Weights of a small transformer language model: rotary positions, 135M tokens.
Each number is 500 + 40 x the weight over the matrix's rms, rounded and kept within 0 to 999. Layers, rows and columns count from 0. Numbers have three digits each.

# down: layer 9 MLP down (transposed), 192x64, rms 0.101, rows 52-82, columns 0-63
# gate: layer 9 MLP gate, 192x64, rms 0.1, rows 53-83, columns 0-63
# up: layer 9 MLP up, 192x64, rms 0.101, rows 53-83, columns 0-63
down52:510536476483576463487464554493528448497488455460449455502526541555519492470557582468532556524505544520467501515489546438460505498475558471563550550524582491464523474519492436481492546486460492
gate53:474418524479458501465469416505504495550505483570486514529488516557541527500464505444482469524423495581517553533499518524494510519491490519517447464552417508517415581527529544542530548532512498
up53:445519473505460455504575508476489451474399485450448476522496413500567511529463529546444531489498463488535428452422551484482499482522470504574483581505544464544497464503500430560441538478513511
down53:483462445527576468502512483464526542559485542537465532486471455518492462506443562511456499530472525504523484486561405524511563495483567496543530542514518516476503466498510591475517442382515537
gate54:461498578531419430492503518472502492563514511558520530491476525472477480425537419516444494512464503521447548472541449438504537553530466505511465469548455580484528513541544511521548434541578507
up54:480518559511497492514419590488475567531396500531491449557473470565531556525425494453498540536495483449461556467537512423496512493516462484494501534466478518526500587433494532512425521528499530
down54:452461483527471460522597534491488449505492546467598468481487570445524504477419510515486459527495534465482551470484516475451529418525483509500462533474597467468427506522554503432517438515531524
gate55:397547549554480598480478503544490518534511562507629583487519527506561521508510524496493525472427429531521501492485442489574570494446482491532522468525519431515522503486513571487460492543539589
up55:526471534479506596544549502492467633497570514516487523451491494477458489477543447463429494440483536513545469540453529534528530546483466507561560469572412520567516528534488605484534501569528515
down55:512485494517491569496540448489552413499475471515558459554480565459523498524480537477529423531450418475561519528546504458476495476505502532516383448508562445475476525461491567434564550496493538
gate56:490500521560493477445496461523536502529514487557482578489555503416520522541512445584547469534539583553506511511489464537505545547561519497496523532436465607497527511527499483482481524571505503
up56:480484550569513524442437557456544487530544409550525473536522581532567435501524467495617500494522440491535555474527553455469470535518537518461496512558548514503492487462434462497492477526548398
down56:502514492478532509526437535519452504470507488523516471525512433521463509442490428517568494493441472596512558437536446525529579352539512526540533508507535527581464520475458471515538510478487563
gate57:447439530498549517537474532581492534473540516418508529517491518541508503514530490517540455490528438414498419459532473437494491472503525498496561487474527457461430512532493491514540428593480493
up57:485475474514436482426458509506539507475500462489511514445505479552504520487516542467471439441505495525512486472471527517481456541494563435451467434452479443453456540517465469537486507519554491
down57:547561521499520519445542483444475488453485485491564470539491505455502511519538514455510510448483524528507506529480511429535498553477441547523506579571504511493529480448491458507476524573463549
gate58:473459508532391446497510537536562516481473446477550561505476549485484510532530507463487489557460504515484518541409578555463444483529508385437508507511501485507490464548466471524494510448506511
up58:573505459540525517524454477510554470506486570495490507474515523469492428423426528446520512477444517528498508499579502549464533545541480549532412490537512527519428506533449498490482573468521436
down58:400522477532445467514476464621527541504472490505510468442503501469499515531542536495444548485528444460429547508435525431490472462492468473540536476526507484494573512494487475461508514516482462
gate59:468525433490513541505550520516560493498479498515486564518468527479519609463551488512496498536522575479444530431499491501413542486509441521472573510543500510471539457524579520477465473485583480
up59:556411499521504503521519532471537476561440544548554519555419476495420477468459441446449472439553515380499565529551529496479580493563505414464540481504459507547460524458523436459470500544470452
down59:468578458503503483500489617537388546561548514532539473500485453450516468521441432426499546488473468561511509562535536502488499442563532541440473536425519510587469547449379556482612527534483561
gate60:569573589488497559506532456539523538569464497492499543442494498495523501557504528505459549502477513513498531571469464535491530531487483534517420528536450511562512534508552575484505484431555485
up60:485439533444572568518410506512457515529443484577579515484493475568497552518496491486550451506464542534527503513532399484504469501469456462563541456553518465577457511551491447539457497501506541
down60:484454534445492476531445486525465450516520508490538527533511448471505533484515471533587466560470428522510508470560458575460486513500543459564503410485532559442496462515491531430486436503461458
gate61:488434562534525481520573469524591433492513496418457463461428488497527519525520481500545522480494531501516499488502462545466491517460381426541541478486474501538517538398469488541569519565422448
up61:498486447536460555473482518519516502586510484524456501594506467545506440533474559444533473469448526436588486491437557526456474511518500461506422461444526506518537458511593491461472484465521558
down61:550438469460449497468475491468511586570540499465466513495487460502476573479462500529508480469510519500485576500537454470491489502540543475530492550530465477411528479381451498481517483492450483
gate62:455533457483517507503558543495461548445539508505501456494549516554515491524462521585475506550475547504511565524476522543480564485486471476480509554535499540538527512499557454510517451548441524
up62:512509497493459468488484493495515581462480483532484487462562520504501465551500509512557474439510556459470523496512515484443483496469578527447528524509560447499471475559481521492515482483460501
down62:491466560557516562525447465482537452525503477434516498545450470441478504478569432502524510492558460501450476388484487529552434541525526534551495511484442459481511481533534524493487550430520510
gate63:556405461532569462554478456505407494544493615463550497510530554535442561504461524444466483465499491502477487489522479491449517499558559438508534452558532516493502531453514546463451433502563512
up63:531595544545507557525451464488493471486436537526510471550431460508498441451499523504443500461467560534565460584473469492444474520524562506432470504508531488487581446470534544563559504508430488
down63:464457507557516438573505566536430491590471534555469511489491493479455464538573528519480486503533488513566597544549534461509561460468446524462458481516475535577486479527529543501479417503466423
gate64:467520545522552535506471428493501521534492468436471565517570535514525500492444485467505491494502425530458504530560524397497510496494510531543533458538481470508504589431506580527586446551549533
up64:435609547495516552387517488521481569504494589495516438514454427528484544557585515575478568490463482552449541517535409497531462514498468531453513562523502425566521474500549467575510450451485484
down64:503535523566483488507547406534517542600560544492550535531493460454590492504532473461456419466514529508505548498516543451459511474523393546535518501554550540584431508448576571518447452430462554
gate65:515579453551533497505524571459530446504461506504539529648545553469467574479479516475540518496498538463516442444502491425517482495537516485532580501381463494549518486484550475449477482526536399
up65:495477433549471538509484488494500551516489546558469548547482579456473512494479490464542546546459433471511510571483502555514505507455494448526544512580496499502577502451545542451532536495562567
down65:593465501574504533488524488512533550426576517501556466475515471455468508494543497535454479531570503536490510445456567480533449479600557489532462501502551495479490521496409538503535483512500498
gate66:451509535557498498538453494473471514499524554516452536449467504544509502535551557540470520510494542509483477477436493393499432459499450495475460464403442464495509559546434465468412540467563431
up66:502497525480510467434543519519484447493533420521522518564500403603451552469442474472472453529513514472475522495482519518451466515496501500493458463517454442533500499491453525535502477428483483
down66:526476553566485512481521509528450541554485457504514542482478475493465436413461450499556522430532499469529458541516509487507504482548563511466504639566473512460479499520525492554545479540449466
gate67:492533494501503548491515496481542516473523404512460544510578516520489547523503449479467519464506447487485500568502450463469527551508523505512492541482572504448528546425473561543485484446533466
up67:545527464499487467487471514580517434421484518560488460510520479513496522482473456511520521502540442535593510496482476506513479558553534480492445564506470520466507486521481479560504475490490516
down67:504528510562480501464471533491472542460604535515577499523470508467529461532511483493481525475500531559458492511494528527524509456463456480441506477454564558510459527412572472480445510459502561
gate68:476459518478507465512514548489510573548511516460516475600538496366482544492537552419542462461457446501435466519567548460478490494506483557562527478536502491484425521410520483452483483495596487
up68:583456529481506471501436476460603515504510511442496522515484554479540503448537548471553493543455436538426537503520498522499554448460523542509480483512489453501483430460551518496550490444497489
down68:458516492478505554487482568529469520413477544531468555488522518550442530485470512493514415506496474462488485561523519460530543510429513470431518536396484583494438518549448497489520444500534462
gate69:488444471574511470492488483595491589487485516506478496488439548590530494543503412507521481507481415507463508552480514560460493519477519527577551516455473468459554486558576552569536470534458507
up69:515510547445524470572512422513464534488517549556496420435442479465514542484543448473468543558519516558520476483498517504466507518522542489441531537514526515516483460450456508555529493449524505
down69:542560511530541447471440545536559523524509454498487516502461499570453471550512472497513464511439517436436494531507472538480498540477495451538475531460537523477480455542533520542464517498527456
gate70:495499521510516464516491553502478477527476517478520508472532449448573498554440520520527467475430499544537485533492596484519557480471469542501537459520472528579415575521498483474521499467521450
up70:490479463537443492525574501527524459444504511513487534480564508525497568521417508528572473481467471501551459520435501499585553551566476517475492489501491512524534502475508524547517545483539573
down70:528549438528448489491500552547511516461465534563562539443481480541522564531475491526472507471501515450461456575494447492434544509523538519463512469499540490539489522448495530446566564477476482
gate71:512481487458480383497467509538453517504503528468407512560522492431467560506464509453537476524497550501522474445480530524429480444514435488477480489534500535439531545517453421473507479438505438
up71:528523470449443478519581484525498502487447510451528479470528552441495443514452490524481448462521521471531502517539554514517511543547455514455512528497469538431547438465431545473475555523552491
down71:388448464511520418461472458532511444525422511469518521512502543464510507501556477454511477594503510462473499494485524489522429483543500476520449528506543476547459509564545399495559506508486436
gate72:504472484499594477504501489541509515527544526453517475567421492539554510455483502490494463440465476504552529437561521532494506502438457455539508432501475418491484485513557494442499482598498535
up72:523529482512506536555493473547458458480617517471506504434499547451531486517495438443433538508483435476442460484493467486462472461487485549502517538463503518487457464549455572539544448550519537
down72:435523521506487481591478570526529475535492489478512470524501438523541479455619488517531435483508495471551500501503532492487538466451418521406432459508508460509522467528458491452515486542482497
gate73:504503454527544486490531462405508505497489543520525516502513544493494559516470465492503540482499452544451533603509491512553400480557486546552565545484442482506550532531487483477458510530507500
up73:433553526504452470558521535500536459542468474457505470473514496458493547507500473535465488560480554511476477473521445473483471539505487559525450463483556475503491507450502442520512523479540526
down73:478498529516462519476505535458537455547508464519458454528484572511501491492549542497494507560564517552443534490516510515530451496490541504553518550484489532437541492494512515501565535503490567
gate74:487449546571501430577474525513486493485446458505461499449517491504532496625512542434550516496487431627510502501482470536512542425486509428539543429547495453499508598466494491460544530511538504
up74:473422483531533486435554535461500506485636562463467481498471468490526569487573577497498513543458531525549473480505520613557521465506504489512485494509496452456547475560463439449555481505507523
down74:532488546466466525472498407507543394522536439504514554476449495458531541497494554492522526526570539460475499449506563499513530533426526488494538496547430539499505439514510487559442510574551507
gate75:495532504463524502473488577525473511545477538547410510385510455507532532556506525505405456520398497534472537496495485478493457445529479487517495517558538576535550551547542485462403506501546529
up75:497450540497438424559536525457570529444548535541519488512479527469449450558489508455418452444498494517478473429508581511506528455474499440458573525458415519477476486464451515415457476495531530
down75:467550557501465562474529471483450560399505423532465514550521484566510497545496550564499504479537587503529499440519546573527435447516468522453558541512445560457558506459465531505450542524466487
gate76:484546507546416458543506493526468500497463414489549508432552566522442470519474460452476535487513523501464533547502440507454497519537554492486593521494452494513436510415472534585574463460515543
up76:436506469541523419445488497523503567513480484479555468490503550552429554562502527529473501565470449580499496529501479513517421437485535473564551468477444445483531586534509561494480523506482457
down76:394471536502500485548513508480456502419487463520432481535536457513471472463471472494530486493526567570535446440484420481476500525484510520510525498476507400430490506406546538463513519515507449
gate77:495537446502520435537494506451480495476587494458397456538580527527511561432548480550544487490496545509523524467492508470495574486511534529417464464473466470541549483511518509473456546472536504
up77:541535473526476435547457453473489463472524467503551532505539515513541465506487504427480546486546487566518497503454514530491453502504533547457522457560500481562505518505454441500554520480494563
down77:382474506477482541559461514478533528537522563490463539544478505496503516514451440493490516538492520510484522519475460544507458488476590481522452450460425521454531438515541508521518466458496475
gate78:558469550465487481505523525525509510475511481530464535477511499541504569576504524488510513535576536489485570610459520537477454538463509461445580458506467515477504534460538536418468521515489536
up78:502535444460538445563491530472438526525475494502455508453468489502480511550461498489499518384473480553545516478470574473525496570414499483503515521532473450543522528491457555471521420462486466
down78:456544485539466476479456452493500509434549434528529527489501544492453512494411500503517526495454483455489428434535539566473460539523522556543569475510528517508522505518558451539456500522496507
gate79:589498568454438465496464464554543577547514502508479472436423488507510527555435515485496455523485480478503495515497570448565483514439489484529512525463410530477530492491508432447533481453584501
up79:531525509589498560533546536557457456514492545463416483429449491473484531479459457522537549490563448523477509465461440538469473481427436485538480532497519473467444467529545459561502505473502495
down79:539437546515434498507401521435519493498476548401430590492497530514499476502511536517470556452486490519421531562580475530479503490440513492472483500458445509428506524585490491498487485531506516
gate80:465498524500577485458491420489480487527534525483540538558514544563490556423488478478534466500438443442412426462520502447478513502501478519438561530541467487500518463460478510429506513508503458
up80:505540513549471452498481526470523526543526467429503441527511551455532510478497527451461446464519540527508513506564524550510527512561559541457514547451495491475536485466577457434535494503522476
down80:429509494483515506522470483498525477513426503503515499499584506508504516447544544534569466513564447490475487495509430490492541478473467501547522568519532536508538537465451538506525558438523478
gate81:467508495558502531485465564501498503480475397587480477587585518516538511506490562509523510552444495491503432520546456451471509506506490465558491527542478590573524508506515505534458531499515472
up81:420467468475454479463548435503457551513427414582551461513517451483459552496508479472462480415457525541504454474543473529522436500537433491504510470554480521502531504525474487542539542516512498
down81:488497449449509456467581476494433539454509582462473520483495486492508457507469520503416511531507553480464504506595524462477538432449532503452544527544571526503528532524479444500492478547469507
gate82:491512471558506516497463422520493551498484515472505558462564535507544500475494595496447450506528455446462518483495530532515515506536509556544509530495499565517471539454479487432549506474494447
up82:493508479466536451465541519463454496478512485458498503543541509469588506466432498516495528433488451479465490528492580440492484524490538496481499540557524573487497488542502528500449491430542539
down82:591525594555489488504486520488490480533448475536563492512473445550446472535459384484522494446475482496522515462510482472557530479521506469506503484519460547462559443555456515500515510566519485
gate83:543509510528533451491534529422522512487442546538471559533544522510405501586456575472498474506591505476499500538500469510485411470516532525569522454484450456528472598483530588490542488496495526
up83:504505536447443499551502476515542432469481474508495451493505476554522466473488474461540531449453509496460500492519451487537530565509505464516483494505515528446446515463458391552497535438523469